Weights of a small transformer language model.
Size: MLP 1280 squared ReLU, vocabulary 8192.
Each number is 50 + 15 x the weight over its row's rms, rounded and kept within 0 to 99. Layers, rows and columns count from 0. The size before them is the row's rms in percent of the matrix's.

# q: layer 5 attention query, 320x320, rms 0.06, rows 29-50, columns 160-319
# k: layer 5 attention key, 320x320, rms 0.059, rows 29-49, columns 160-319
q29 132:14 40 66 27 42 28 18 68 49 44 21 26 45 37 43 71 55 81 51 64 68 57 61 64 58 54 38 44 48 40 51 29 57 53 46 35 76 64 53 64 50 41 30 60 53 27 51 51 59 29 77 78 73 46 68 54 40 89 48 55 48 35 51 62 42 46 51 50 58 53 48 43 35 13 33 66 78 53 62 71 49 59 43 66 67 44 46 72 25 42 50 50 42 43 34 54 41 59 56 38 47 59 61 63 65 25 45 19 59 48 61 74 49 67 64 42 84 43 61 57 33 66 73 21 05 28 64 61 42 55 62 63 50 37 54 52 17 28 67 44 24 55 22 40 62 25 61 71 21 71 36 48 55 42 58 33 18 60 52 72
k29 129:55 59 32 68 48 22 36 76 53 34 67 47 40 46 29 58 77 26 47 52 78 49 36 59 52 52 47 70 31 61 63 23 56 62 42 43 28 52 47 42 45 59 76 36 43 46 69 67 83 16 20 55 64 78 49 27 41 27 51 53 30 38 57 44 59 44 54 55 39 67 32 71 49 29 27 34 37 46 40 46 51 62 35 67 51 33 38 42 54 43 36 64 57 42 45 43 45 69 33 30 44 46 73 28 35 51 46 55 45 45 62 35 54 55 45 57 56 69 44 39 32 61 41 52 42 45 54 45 64 55 42 42 54 61 76 73 49 60 52 49 46 81 36 46 71 74 62 61 39 59 37 42 74 48 41 45 49 58 57 42
q30 131:40 37 36 57 57 58 52 77 27 38 65 40 57 40 52 24 44 50 52 53 31 50 48 62 54 39 55 48 48 89 40 71 64 35 38 57 58 50 34 68 50 59 81 00 54 41 63 61 38 14 65 70 50 37 49 61 40 28 73 63 49 32 44 44 46 56 41 19 72 52 59 49 77 50 37 49 54 52 46 43 41 27 50 77 49 50 53 40 74 64 40 53 33 55 66 23 59 31 52 54 42 59 60 30 68 41 59 83 66 57 59 76 72 54 45 44 36 73 53 46 48 66 50 60 51 73 61 47 61 70 45 34 35 42 69 65 41 62 69 43 60 43 52 45 64 53 38 55 52 41 60 69 51 80 32 32 54 53 67 63
k30 120:28 45 43 22 70 67 27 50 25 52 54 51 43 65 49 38 48 58 80 57 35 18 29 62 42 63 66 65 93 55 30 57 36 39 71 45 43 47 40 60 75 48 72 25 32 36 51 63 58 27 47 52 40 66 36 42 69 33 71 82 62 50 55 78 55 63 64 29 83 39 48 61 57 77 34 44 43 38 46 48 29 25 74 34 79 45 62 45 64 69 37 37 62 74 69 39 32 52 33 53 47 53 49 52 59 48 50 61 47 46 75 54 51 64 61 47 60 75 54 40 62 69 36 55 50 62 54 45 43 58 59 48 35 48 39 67 44 60 60 48 49 52 47 41 47 42 71 66 76 70 50 54 46 82 50 62 51 52 83 41
q31 139:88 69 31 49 24 46 53 37 58 46 50 37 40 09 47 39 41 63 55 44 55 48 61 30 45 60 30 67 46 57 44 52 69 42 38 35 66 62 39 53 19 46 43 60 32 49 52 57 72 49 61 66 42 34 52 52 29 48 74 69 55 52 48 35 46 57 42 41 62 61 78 21 37 53 57 43 53 54 59 54 58 39 44 36 32 44 25 26 42 55 11 50 29 36 74 33 75 57 35 60 35 50 67 59 53 42 52 48 03 43 49 62 44 54 59 29 72 63 63 63 46 50 60 43 59 54 72 51 55 38 72 25 51 40 35 62 59 35 49 70 42 70 25 52 44 77 47 64 88 48 43 48 47 50 78 20 51 33 35 43
k31 141:40 41 35 52 82 36 68 32 59 38 74 59 51 52 67 55 74 47 35 40 66 80 35 66 71 54 69 47 61 30 51 36 58 67 48 54 64 41 41 37 59 79 59 49 50 54 58 56 54 59 40 52 28 86 39 59 53 54 67 62 47 51 30 64 71 59 59 42 16 40 49 50 70 46 40 56 65 46 62 47 46 40 36 42 31 65 31 29 52 69 29 74 63 43 62 81 55 83 36 26 39 57 57 44 60 36 06 48 48 45 50 06 39 59 41 57 62 59 73 70 30 67 41 57 59 59 66 68 39 37 66 26 64 29 44 60 63 62 82 33 63 44 56 53 58 48 66 37 62 36 24 68 60 36 36 57 36 52 42 22
q32 055:50 33 36 53 63 37 41 50 46 69 20 42 43 48 80 41 37 64 25 50 63 37 71 62 48 54 76 50 66 33 86 40 13 44 50 60 39 54 42 39 51 54 64 72 44 56 34 42 56 50 59 76 60 72 41 55 30 22 27 70 49 38 63 58 35 62 44 34 52 30 33 31 44 71 50 47 39 55 54 18 14 42 11 33 34 57 61 52 60 42 28 51 41 37 47 69 37 31 61 46 39 43 49 47 37 80 31 54 47 18 49 23 43 48 62 51 71 67 43 72 48 53 47 42 48 58 20 43 46 47 45 35 59 35 26 53 38 33 67 60 72 10 31 49 76 63 54 31 39 46 39 49 54 53 45 52 62 65 38 53
k32 053:60 61 61 25 43 38 48 58 27 57 54 41 48 38 53 52 46 43 55 57 45 51 30 26 34 34 29 29 64 29 37 67 61 57 36 39 53 45 53 62 60 45 58 38 52 34 50 50 39 37 32 27 38 63 67 31 63 57 50 49 65 43 49 61 46 46 58 32 26 73 86 50 52 37 63 65 52 83 46 43 58 54 49 42 57 54 56 29 62 27 64 42 56 44 74 44 88 59 27 44 67 65 43 39 59 34 33 39 58 81 59 63 44 69 77 49 54 43 48 20 37 71 69 50 34 65 59 56 72 70 85 73 38 42 49 33 49 71 39 57 76 55 64 25 29 30 60 40 83 39 50 31 54 45 49 50 41 58 28 40
q33 062:17 61 63 57 51 34 44 51 47 46 45 64 36 27 46 64 41 44 47 49 26 26 67 43 30 50 51 32 43 73 25 45 62 66 30 41 52 44 43 73 55 42 52 45 56 31 31 33 49 31 39 42 38 52 36 45 63 67 95 75 53 56 64 69 52 22 52 62 58 37 63 67 55 20 56 53 58 56 58 48 60 57 36 35 49 37 42 45 57 35 69 66 45 77 49 24 62 21 29 42 71 62 36 46 84 52 61 35 61 68 61 47 61 44 30 45 52 40 28 51 61 72 39 78 31 31 48 74 55 62 40 42 51 21 58 52 51 38 34 43 52 52 50 31 42 46 44 45 54 39 48 18 45 47 33 35 49 61 52 30
k33 063:57 69 40 45 30 74 34 34 61 48 37 66 31 72 39 33 71 70 57 55 56 60 56 62 80 53 70 63 54 38 67 19 45 59 44 77 48 65 66 52 59 69 54 48 22 71 54 66 86 71 47 48 41 31 68 74 39 36 42 39 68 44 37 34 64 43 49 43 62 52 26 47 49 38 35 47 39 59 49 42 64 32 50 59 42 48 62 43 54 40 48 58 42 48 44 68 35 46 81 33 51 52 82 83 32 64 56 51 46 49 72 30 40 34 36 70 44 60 37 58 53 52 32 43 36 52 51 43 32 45 42 57 56 42 38 51 51 85 48 73 45 40 51 61 68 45 47 40 40 80 36 73 55 51 36 38 64 53 47 50
q34 065:51 12 37 45 29 49 62 65 62 55 34 38 67 51 77 44 53 70 33 52 56 47 46 33 37 54 51 45 59 56 58 41 49 30 59 39 35 52 66 28 43 59 65 54 62 60 44 57 80 47 52 72 37 75 17 61 46 53 40 53 59 49 50 58 45 57 66 55 63 42 80 60 73 63 38 57 40 57 60 54 29 40 26 41 44 53 45 58 63 54 40 23 30 52 29 62 67 43 62 46 39 62 50 61 42 43 34 44 71 51 52 19 60 50 65 50 12 55 53 57 47 39 56 45 41 59 35 32 45 29 58 55 48 41 27 47 49 41 75 32 63 43 48 58 66 69 65 37 49 40 60 68 49 42 63 71 42 56 29 30
k34 066:57 48 48 53 44 58 19 38 55 62 48 74 26 39 36 61 39 39 32 62 65 72 51 42 75 44 58 44 57 51 80 39 43 32 54 49 37 78 48 39 37 58 64 61 15 15 38 68 29 69 70 36 53 33 88 56 54 72 28 31 44 72 54 37 28 58 39 47 71 51 41 39 65 54 69 36 46 63 45 41 56 33 42 76 53 57 73 82 64 44 53 73 45 78 49 64 46 49 60 58 35 54 73 57 56 70 28 45 43 58 50 30 23 46 37 61 52 39 50 65 46 52 42 60 18 54 64 27 40 41 46 56 71 46 55 67 43 89 40 52 68 44 45 61 54 49 57 44 39 43 47 60 39 41 52 32 54 51 61 62
q35 075:41 53 28 40 47 27 38 44 60 62 42 54 57 68 52 53 75 56 53 40 54 58 33 54 67 55 48 55 64 58 85 51 51 25 54 54 54 31 72 14 44 47 59 61 39 39 27 67 53 47 73 55 38 68 46 71 20 35 29 55 45 67 61 28 60 50 47 34 62 49 62 24 66 84 39 32 47 33 30 55 51 09 38 63 64 52 54 75 47 55 42 42 40 43 33 50 40 47 85 39 39 49 74 69 31 74 18 53 38 23 43 37 28 40 63 53 22 50 64 67 38 30 54 37 55 54 40 33 42 35 58 33 61 53 45 43 63 50 74 45 71 36 54 70 53 65 60 50 34 67 45 56 31 48 61 64 51 56 64 42
k35 067:48 37 40 46 26 51 24 43 62 67 55 56 51 40 62 70 46 67 41 55 83 60 51 39 56 32 71 57 48 49 73 58 52 30 53 53 54 64 27 50 41 61 68 62 15 29 31 65 41 66 47 32 45 53 69 67 52 68 24 21 31 64 30 50 34 53 39 48 62 58 54 64 65 35 62 18 36 61 57 56 59 48 43 81 64 47 53 62 54 28 52 61 61 68 65 36 43 58 66 51 50 54 43 58 49 60 27 48 37 73 59 15 34 50 54 37 40 51 40 55 33 53 27 56 10 63 69 33 35 41 76 74 54 63 55 50 39 66 41 59 62 45 30 36 50 52 57 15 17 42 46 64 50 69 75 35 67 48 36 62
q36 066:44 38 67 54 43 63 51 60 38 51 54 46 49 36 88 64 36 56 45 65 61 38 59 21 34 57 62 41 47 48 29 74 42 61 55 32 45 55 61 46 61 61 46 42 65 52 53 43 57 54 34 51 41 43 72 39 82 75 43 54 46 43 48 66 44 46 63 52 38 16 64 72 65 36 61 60 54 54 60 30 34 58 56 18 30 45 26 57 46 39 53 34 64 47 56 53 74 53 46 59 73 65 40 40 87 15 65 33 64 76 63 16 46 54 29 55 38 50 47 51 65 31 57 85 27 34 56 71 48 42 54 24 32 36 27 66 60 53 27 49 40 59 48 36 24 56 31 56 27 24 42 70 38 53 56 52 49 56 32 32
k36 062:77 67 37 67 81 28 62 32 40 36 68 55 62 71 40 21 69 49 76 48 35 45 67 47 64 51 53 40 36 53 65 26 57 44 34 54 52 57 44 54 62 44 31 50 51 61 64 52 49 40 45 42 55 39 30 29 48 40 91 49 64 31 38 30 42 41 55 53 52 51 28 65 68 33 48 40 50 44 75 58 53 39 61 28 33 51 56 44 40 62 39 62 45 64 47 76 68 35 52 45 65 36 46 53 46 67 78 60 67 48 64 48 66 41 34 48 58 60 41 52 64 47 64 23 77 52 43 56 16 48 09 51 80 26 56 36 64 40 73 27 37 52 60 45 52 39 40 59 72 79 53 62 60 46 29 54 42 60 76 55
q37 066:37 48 68 55 52 30 52 66 35 38 44 59 59 67 28 47 55 32 54 51 44 77 42 64 68 44 23 46 51 58 60 27 45 32 49 54 45 44 49 52 52 39 44 49 57 45 61 41 38 56 68 48 62 37 38 31 28 39 69 52 33 62 70 41 62 73 27 34 70 86 32 46 23 71 50 33 45 46 42 78 40 56 54 73 57 37 66 47 31 55 29 67 35 44 50 30 56 40 55 54 73 53 54 57 47 77 45 55 65 38 66 87 48 67 56 46 66 73 45 60 29 70 58 53 70 91 43 35 52 62 42 58 53 51 62 45 34 81 67 53 46 61 57 65 79 45 47 50 41 66 40 13 42 57 51 48 71 71 50 67
k37 065:40 43 25 65 34 68 47 58 71 48 20 67 55 33 71 52 21 63 57 31 45 31 39 53 66 52 60 69 41 53 43 50 38 37 47 69 40 43 40 32 36 51 62 33 25 44 44 66 61 61 55 35 38 57 83 73 52 45 33 42 70 56 49 56 38 58 59 39 53 48 71 31 45 56 53 44 39 54 53 57 34 39 41 55 73 75 56 53 47 45 65 37 73 71 48 31 54 53 26 58 31 36 34 63 48 59 24 35 51 62 55 31 63 34 22 53 37 36 48 48 44 40 37 48 18 39 55 67 61 52 61 70 55 30 54 57 52 43 47 64 68 54 44 55 35 49 47 46 54 46 32 41 45 55 59 60 50 43 14 50
q38 079:45 33 57 36 65 21 33 48 51 64 26 72 38 50 35 28 60 54 57 31 49 71 45 60 57 55 60 56 38 42 76 22 66 24 41 63 45 35 44 39 59 65 44 63 64 38 36 47 58 55 50 42 31 48 24 65 24 44 45 39 69 87 54 33 35 47 36 53 64 86 62 42 50 69 58 37 61 41 31 59 33 25 47 50 69 59 54 60 54 61 49 67 32 46 43 48 50 34 74 41 51 58 66 68 20 92 42 73 56 17 40 53 32 41 52 54 49 73 47 64 25 51 54 52 75 67 19 30 77 36 32 48 51 59 59 37 39 44 76 34 61 39 61 72 86 73 58 36 45 58 41 18 52 47 43 63 46 76 52 52
k38 082:56 44 24 75 21 68 46 48 46 78 37 64 51 47 32 47 57 28 53 57 46 51 56 67 95 32 48 58 29 51 43 42 61 51 48 40 47 61 20 38 51 45 35 54 20 17 42 63 58 78 40 35 39 33 90 66 52 75 59 29 51 79 46 56 39 71 34 48 69 38 50 39 62 19 52 24 20 65 47 49 55 58 35 61 53 63 64 46 53 32 47 72 58 95 60 36 61 65 31 47 44 61 40 63 58 73 24 31 45 70 52 27 57 44 42 43 52 68 41 52 37 44 34 67 47 34 70 31 43 50 45 52 54 19 60 46 47 75 49 67 70 50 57 50 26 54 41 54 20 40 41 59 39 54 59 42 38 68 46 59
q39 062:57 45 70 43 49 79 57 46 55 66 55 34 42 44 57 80 62 67 41 65 64 37 56 25 48 44 49 21 78 59 48 61 58 84 64 47 58 60 62 55 51 52 56 44 51 80 52 45 60 28 45 34 62 50 90 25 85 49 41 44 38 32 57 67 59 42 38 49 23 06 40 46 74 21 51 55 30 35 60 51 39 67 46 40 50 57 31 52 42 26 39 32 80 33 83 57 66 38 66 49 50 50 49 30 70 39 61 39 55 59 50 52 55 36 42 52 44 53 56 21 46 48 46 44 69 19 74 85 39 31 73 50 39 34 33 52 67 36 52 77 35 64 45 49 20 38 28 70 46 19 44 74 42 66 44 47 50 18 30 51
k39 070:40 63 78 23 68 45 55 45 79 21 56 60 48 50 53 39 48 64 51 16 43 40 65 57 33 59 70 52 46 41 44 42 25 36 59 79 55 32 63 46 60 43 73 45 65 81 61 46 58 32 57 57 44 62 14 38 63 49 38 37 57 27 29 41 63 35 62 71 49 50 27 69 58 53 48 74 70 57 54 76 81 38 60 22 48 46 46 46 70 53 66 37 37 30 52 63 32 41 54 58 52 45 56 61 38 39 59 58 71 37 48 66 23 46 73 71 51 45 67 46 57 54 36 28 39 66 17 60 64 45 36 42 43 53 45 65 65 25 66 43 22 48 41 50 61 46 66 37 48 66 50 38 58 42 34 56 48 21 55 54
q40 073:46 54 47 41 54 56 36 44 38 38 60 37 41 36 62 38 19 29 50 65 44 56 47 40 49 66 32 50 37 74 30 72 24 83 30 61 41 48 50 61 48 10 64 10 50 88 74 55 44 49 49 40 72 34 68 20 66 53 64 67 32 05 39 60 54 47 31 47 37 27 39 51 36 15 75 54 43 61 75 70 46 53 72 66 63 35 71 34 45 45 48 47 48 66 57 43 49 47 36 47 60 30 38 41 78 06 65 65 48 74 64 70 65 58 46 59 75 42 59 31 46 61 38 36 55 28 77 87 44 49 62 69 55 58 54 56 37 74 42 68 34 36 50 32 53 14 57 77 50 55 55 78 70 49 51 42 63 53 67 31
k40 059:26 59 48 47 54 60 42 70 63 28 35 36 66 41 73 68 27 61 51 28 61 48 53 53 79 49 57 41 47 65 38 50 46 53 62 81 36 62 51 43 57 63 66 29 45 60 54 36 67 61 64 31 48 79 38 69 82 41 36 40 45 44 36 71 54 37 67 69 44 57 45 41 43 70 64 71 74 51 46 68 51 29 52 65 50 46 54 45 53 69 43 59 66 54 62 26 50 45 48 74 43 50 52 69 51 81 27 59 49 47 50 59 57 40 52 64 43 41 36 66 55 38 25 42 40 49 46 48 52 43 35 57 56 53 30 22 55 56 51 50 49 85 44 65 59 80 37 34 57 43 36 49 48 26 66 58 58 30 35 53
q41 083:35 65 47 42 44 75 41 67 59 55 19 75 84 84 52 37 67 38 49 47 48 63 51 44 50 51 40 60 47 32 69 44 50 20 75 52 63 37 47 55 48 70 61 59 53 23 42 36 60 64 64 60 42 51 23 68 26 63 42 48 51 76 62 56 37 50 52 51 57 76 60 33 42 80 48 33 67 31 32 65 61 46 61 57 39 53 55 39 55 52 61 64 47 43 21 40 38 57 46 53 47 58 50 38 34 85 58 48 41 45 54 26 31 72 53 29 41 52 42 61 57 56 66 71 39 70 34 15 50 55 48 28 50 70 77 40 33 59 80 32 45 51 51 74 70 93 56 34 39 68 53 33 49 38 64 59 35 64 70 64
k41 076:51 44 26 55 31 56 47 35 40 52 58 69 52 33 36 46 69 30 64 68 47 46 69 64 61 29 48 67 47 55 58 29 83 55 46 34 56 69 09 39 60 46 32 53 29 35 38 75 33 47 44 42 39 33 74 53 31 57 65 62 65 66 24 52 57 44 40 49 42 29 60 43 62 36 73 32 40 81 61 50 62 72 38 34 27 66 55 65 45 36 71 71 33 75 48 67 43 61 41 19 72 56 44 52 68 64 68 38 55 62 56 50 56 42 19 30 59 62 79 43 52 55 54 43 64 46 60 49 49 42 56 38 66 24 72 66 53 46 21 46 79 44 61 53 68 58 56 64 32 53 41 35 37 75 29 45 47 68 64 39
q42 064:35 19 54 54 41 68 56 66 56 36 23 51 31 35 52 55 54 36 70 49 36 51 51 49 53 61 27 62 52 46 75 65 24 36 23 70 06 50 30 51 50 53 86 42 57 78 69 67 44 42 49 47 70 25 50 35 59 60 50 47 42 44 38 54 37 36 42 50 71 38 72 51 69 44 75 58 65 45 72 63 50 43 76 61 62 60 83 24 52 45 74 42 68 70 70 63 45 52 45 55 60 32 55 52 44 51 61 56 64 51 47 50 67 54 53 54 88 70 72 54 25 70 41 36 43 56 56 73 41 64 45 47 72 72 55 47 37 58 58 29 17 30 62 45 66 36 54 88 46 60 48 41 64 53 55 42 46 38 75 22
k42 080:62 58 03 71 51 56 41 51 42 74 46 71 54 48 32 45 54 56 57 51 39 39 40 59 60 25 67 36 45 49 47 49 50 50 34 56 56 84 20 46 44 48 32 57 51 30 42 50 49 73 36 30 50 52 99 63 41 68 48 50 54 62 47 52 55 60 45 43 54 27 47 53 48 42 69 31 38 63 56 47 40 68 30 55 66 71 49 69 58 51 45 45 70 75 50 54 55 48 44 36 40 37 46 38 69 71 42 49 21 40 53 27 43 39 23 36 25 45 45 32 38 34 72 35 39 41 53 39 37 52 32 58 60 39 53 39 50 70 60 48 98 71 38 58 36 78 38 50 24 38 64 67 65 64 51 47 57 71 30 35
q43 083:63 48 21 47 90 53 48 57 46 37 33 62 66 83 75 54 49 50 39 24 76 51 63 49 36 65 50 56 46 33 76 32 66 30 66 45 65 61 22 74 30 70 49 54 37 24 54 13 54 63 56 61 47 32 16 71 26 76 48 48 53 57 56 51 44 76 80 47 58 78 58 53 58 84 46 52 45 56 22 66 40 52 44 70 44 57 69 55 55 60 43 61 52 37 16 50 45 56 29 46 49 64 61 52 56 62 69 58 52 59 39 70 50 48 68 27 37 68 33 79 45 60 32 63 64 62 32 29 30 56 56 27 53 53 72 42 26 45 49 52 66 39 52 54 67 74 45 24 59 54 78 33 33 63 56 73 42 71 51 43
k43 074:44 55 33 86 47 73 51 57 41 47 62 43 48 52 39 36 69 32 55 47 46 79 84 36 32 43 35 76 52 40 30 37 78 59 60 25 38 62 49 59 45 58 41 42 35 53 33 55 21 40 37 61 64 42 76 48 46 78 59 74 69 51 48 50 48 61 54 48 48 32 50 48 75 38 58 60 42 56 56 51 64 66 40 69 45 76 47 75 61 53 44 73 32 45 36 55 41 40 50 23 41 57 36 57 60 60 59 47 39 52 76 68 76 62 53 61 36 90 65 42 31 83 55 62 48 29 66 40 51 36 42 46 39 28 69 76 41 60 24 61 90 51 54 53 56 53 67 64 32 46 62 54 55 62 46 19 60 74 55 47
q44 078:65 37 38 33 41 25 26 50 28 56 42 72 62 81 66 24 70 30 38 55 49 65 37 45 69 42 33 73 63 54 57 47 49 45 72 68 51 42 21 63 40 54 68 42 60 24 51 20 53 59 69 74 47 36 12 35 13 56 58 57 61 46 40 51 45 46 62 57 75 55 59 35 50 56 52 40 26 27 38 62 55 34 52 51 35 42 64 53 71 72 58 65 53 51 35 54 47 70 47 50 48 43 52 52 64 82 48 69 89 64 38 75 54 70 64 30 47 35 53 62 39 72 65 72 49 72 49 25 36 54 45 44 45 70 72 38 32 43 32 45 35 45 33 63 76 90 38 28 81 72 33 27 39 49 46 55 32 59 40 37
k44 092:48 69 40 68 45 60 41 46 25 44 49 72 50 59 50 66 67 23 52 53 41 49 79 60 53 56 17 72 43 53 31 22 74 52 60 37 66 50 57 45 25 42 30 41 36 63 42 21 23 77 51 82 85 56 87 60 29 56 48 52 72 41 33 42 34 66 55 11 32 59 46 52 55 33 56 43 62 60 58 38 29 55 41 50 44 71 46 60 64 50 63 68 46 49 35 54 45 44 56 49 62 68 53 54 43 47 62 46 39 54 61 62 74 49 32 51 34 63 52 65 18 28 56 43 54 54 74 64 61 40 41 54 60 68 76 59 32 63 49 41 99 61 64 39 69 56 49 60 33 53 53 50 21 50 52 28 38 75 55 45
q45 086:65 76 55 49 59 55 31 28 36 24 34 28 59 99 47 39 50 45 59 47 51 34 69 74 50 22 48 45 55 44 61 20 54 36 15 34 76 53 53 33 62 49 38 46 49 40 50 46 37 54 83 65 36 39 36 66 48 51 44 37 80 59 61 35 24 67 43 50 61 50 52 45 49 47 54 46 55 40 26 47 57 54 42 53 57 41 27 80 51 75 45 60 48 12 22 56 47 62 48 63 43 58 56 49 77 69 47 54 43 44 60 63 40 45 77 44 36 44 28 46 79 56 32 42 55 41 47 60 14 43 64 66 38 54 54 46 63 48 34 28 47 29 37 62 51 83 74 41 34 46 45 25 46 45 09 73 25 64 67 40
k45 093:30 35 44 45 67 39 43 59 47 66 51 45 68 32 43 49 52 35 42 31 25 51 39 53 18 62 75 59 49 50 39 31 40 55 54 50 47 44 36 79 60 54 36 27 61 49 57 63 31 37 37 53 50 51 39 33 63 58 78 43 24 50 51 64 83 47 59 55 78 63 67 13 63 63 31 63 68 55 42 52 40 42 41 76 83 56 55 36 65 53 44 58 62 62 73 43 55 60 62 25 29 52 61 70 37 51 53 65 42 46 34 62 65 17 43 66 43 86 70 23 32 39 47 32 56 26 76 75 79 60 34 33 34 46 42 78 50 44 54 63 62 63 29 55 71 43 39 43 80 56 54 36 77 62 73 17 40 74 50 54
q46 086:78 96 60 41 43 61 41 55 41 30 38 34 61 44 50 23 72 53 55 73 23 39 40 60 69 73 37 58 47 47 43 42 46 48 38 26 54 42 78 43 64 61 29 58 63 59 47 48 44 68 74 18 64 65 47 35 64 45 42 76 37 43 63 19 49 50 26 33 35 28 60 54 53 53 40 56 22 51 57 39 06 41 58 33 21 49 50 44 45 53 52 62 39 41 57 64 55 22 60 78 61 19 23 41 47 44 25 45 63 57 64 50 41 50 75 61 35 64 40 63 33 41 25 53 20 53 34 55 19 62 61 45 54 54 57 34 70 55 63 54 56 72 48 58 42 56 64 38 41 46 68 82 65 48 53 47 55 68 44 43
k46 093:40 35 62 49 53 50 31 69 37 42 79 54 46 59 46 33 45 75 70 08 51 35 48 31 24 45 59 63 56 55 58 25 53 54 61 29 69 54 67 29 74 47 43 51 36 75 55 65 38 33 32 44 50 47 36 26 81 36 78 82 29 58 99 65 44 33 55 62 53 50 38 58 20 61 20 86 57 53 48 28 57 50 52 61 65 47 31 46 45 48 50 44 33 67 45 24 40 25 54 54 35 30 74 45 50 36 58 60 57 57 78 53 60 69 58 59 58 66 40 36 46 77 48 35 49 47 72 58 44 67 53 36 32 39 55 16 58 67 68 74 43 33 68 46 79 39 68 77 88 45 32 65 42 53 72 56 42 46 53 55
q47 107:48 82 65 16 53 62 36 49 60 35 45 38 61 49 55 34 35 53 47 39 34 85 44 62 69 52 40 50 27 12 62 42 65 49 37 37 62 34 38 47 30 52 11 72 59 50 34 38 13 68 73 53 64 44 55 48 49 64 52 46 37 32 67 40 44 53 45 34 54 46 53 63 65 43 13 71 19 24 31 67 82 33 43 39 56 51 43 58 29 61 48 47 61 39 24 52 49 58 63 56 55 33 64 19 58 71 51 27 78 54 52 46 61 47 39 35 56 32 32 44 52 36 61 48 19 59 65 47 40 86 60 58 60 26 71 56 70 32 58 44 32 81 31 46 59 47 65 36 47 64 74 46 59 28 55 39 78 51 47 48
k47 097:71 37 53 34 41 46 52 51 63 55 53 60 55 45 46 38 43 35 52 62 46 49 58 43 40 57 59 57 61 51 67 56 51 43 30 46 57 56 67 53 28 31 37 85 58 47 47 26 49 52 73 51 52 45 27 56 60 53 60 23 36 42 65 35 67 51 44 57 43 74 46 30 64 45 31 35 68 30 57 68 61 55 64 35 31 34 61 69 41 44 32 72 63 30 43 44 41 35 47 78 76 54 36 52 32 34 68 66 52 50 50 33 31 37 49 70 28 42 13 62 50 52 30 37 40 23 33 62 51 24 47 38 52 54 57 66 38 29 60 62 29 58 46 47 51 37 70 22 00 46 55 71 46 41 60 60 65 68 44 38
q48 128:64 43 65 82 66 46 69 43 66 54 61 62 45 29 52 70 65 60 47 36 58 69 57 16 52 43 33 68 32 57 67 64 65 78 52 53 45 57 67 52 54 54 51 35 31 55 30 42 91 43 66 56 56 63 49 36 56 31 37 13 68 58 50 52 63 42 37 65 23 30 35 54 27 41 80 35 32 53 55 56 79 25 42 35 17 42 42 56 66 67 30 31 16 64 38 59 73 56 47 28 38 61 51 33 55 53 75 37 46 55 34 79 54 21 43 65 64 61 79 68 59 50 61 27 59 60 47 56 49 48 50 68 26 58 27 61 39 30 47 72 17 45 58 73 49 41 45 56 44 57 61 51 38 59 40 34 65 78 52 41
k48 110:57 32 51 28 53 62 44 51 46 39 62 46 29 25 78 54 68 52 40 39 51 69 53 59 75 26 48 59 47 37 72 66 62 82 62 66 60 72 52 26 63 45 47 38 46 33 53 83 45 21 34 38 64 49 65 45 51 33 54 33 67 48 53 64 29 67 61 40 86 13 37 31 43 23 61 40 69 74 76 69 62 61 71 33 51 57 37 55 53 53 66 32 47 68 48 31 34 62 46 33 47 40 68 40 29 34 55 45 55 60 46 45 58 57 36 63 37 60 50 48 45 47 51 34 48 40 48 57 49 37 57 91 37 61 73 69 53 32 41 77 35 60 73 55 61 51 40 48 30 53 41 47 41 51 18 29 57 51 46 74
q49 120:30 55 39 59 25 59 56 43 65 52 40 49 79 69 36 51 51 56 59 66 56 25 59 55 59 16 50 51 61 28 32 58 39 52 40 60 74 54 53 53 65 29 54 36 38 30 86 54 60 42 42 39 62 35 45 58 53 44 53 70 55 50 44 86 50 62 73 48 69 69 54 61 38 47 60 60 69 58 56 15 35 68 70 48 48 80 44 61 60 38 27 55 68 59 56 53 58 31 67 46 41 43 61 70 39 44 28 44 37 69 53 29 34 45 56 37 23 61 43 45 33 46 45 39 29 24 69 54 49 27 73 57 39 53 36 39 52 52 58 27 39 47 56 40 53 29 55 61 24 55 16 57 53 50 62 52 37 49 48 59
k49 112:37 52 18 68 51 77 48 52 40 53 46 52 32 55 64 27 41 91 62 56 65 50 58 43 43 16 43 74 49 45 17 44 35 43 39 53 67 46 67 59 41 30 69 67 42 44 55 56 67 49 69 50 44 30 63 65 93 36 38 56 46 47 55 68 42 34 45 49 63 61 71 54 59 54 41 49 37 28 43 34 47 49 75 45 47 66 55 60 48 35 40 55 53 58 51 59 31 38 62 20 35 49 29 38 59 35 41 65 64 85 87 55 31 77 61 27 48 72 57 28 45 53 47 38 67 21 53 60 60 62 69 64 27 46 65 62 59 55 52 43 51 26 53 55 67 31 73 48 23 49 71 79 22 63 64 70 47 52 57 63
q50 119:47 61 47 21 50 34 43 24 70 39 25 56 64 47 82 24 76 52 57 60 53 43 51 69 64 40 58 74 45 17 38 43 53 69 57 39 35 47 59 41 30 51 33 65 78 47 57 57 35 39 72 48 40 40 16 41 70 48 59 36 62 49 55 56 72 55 51 35 60 59 59 41 41 08 34 75 18 49 72 59 48 44 37 21 61 53 25 53 64 54 24 54 52 62 66 43 48 25 65 39 53 60 64 44 43 62 56 34 47 46 39 38 61 54 31 39 52 46 78 77 48 31 58 26 29 61 94 73 66 62 47 27 54 58 62 41 41 47 60 52 16 50 47 54 66 65 60 49 76 57 54 81 36 46 38 33 73 49 50 68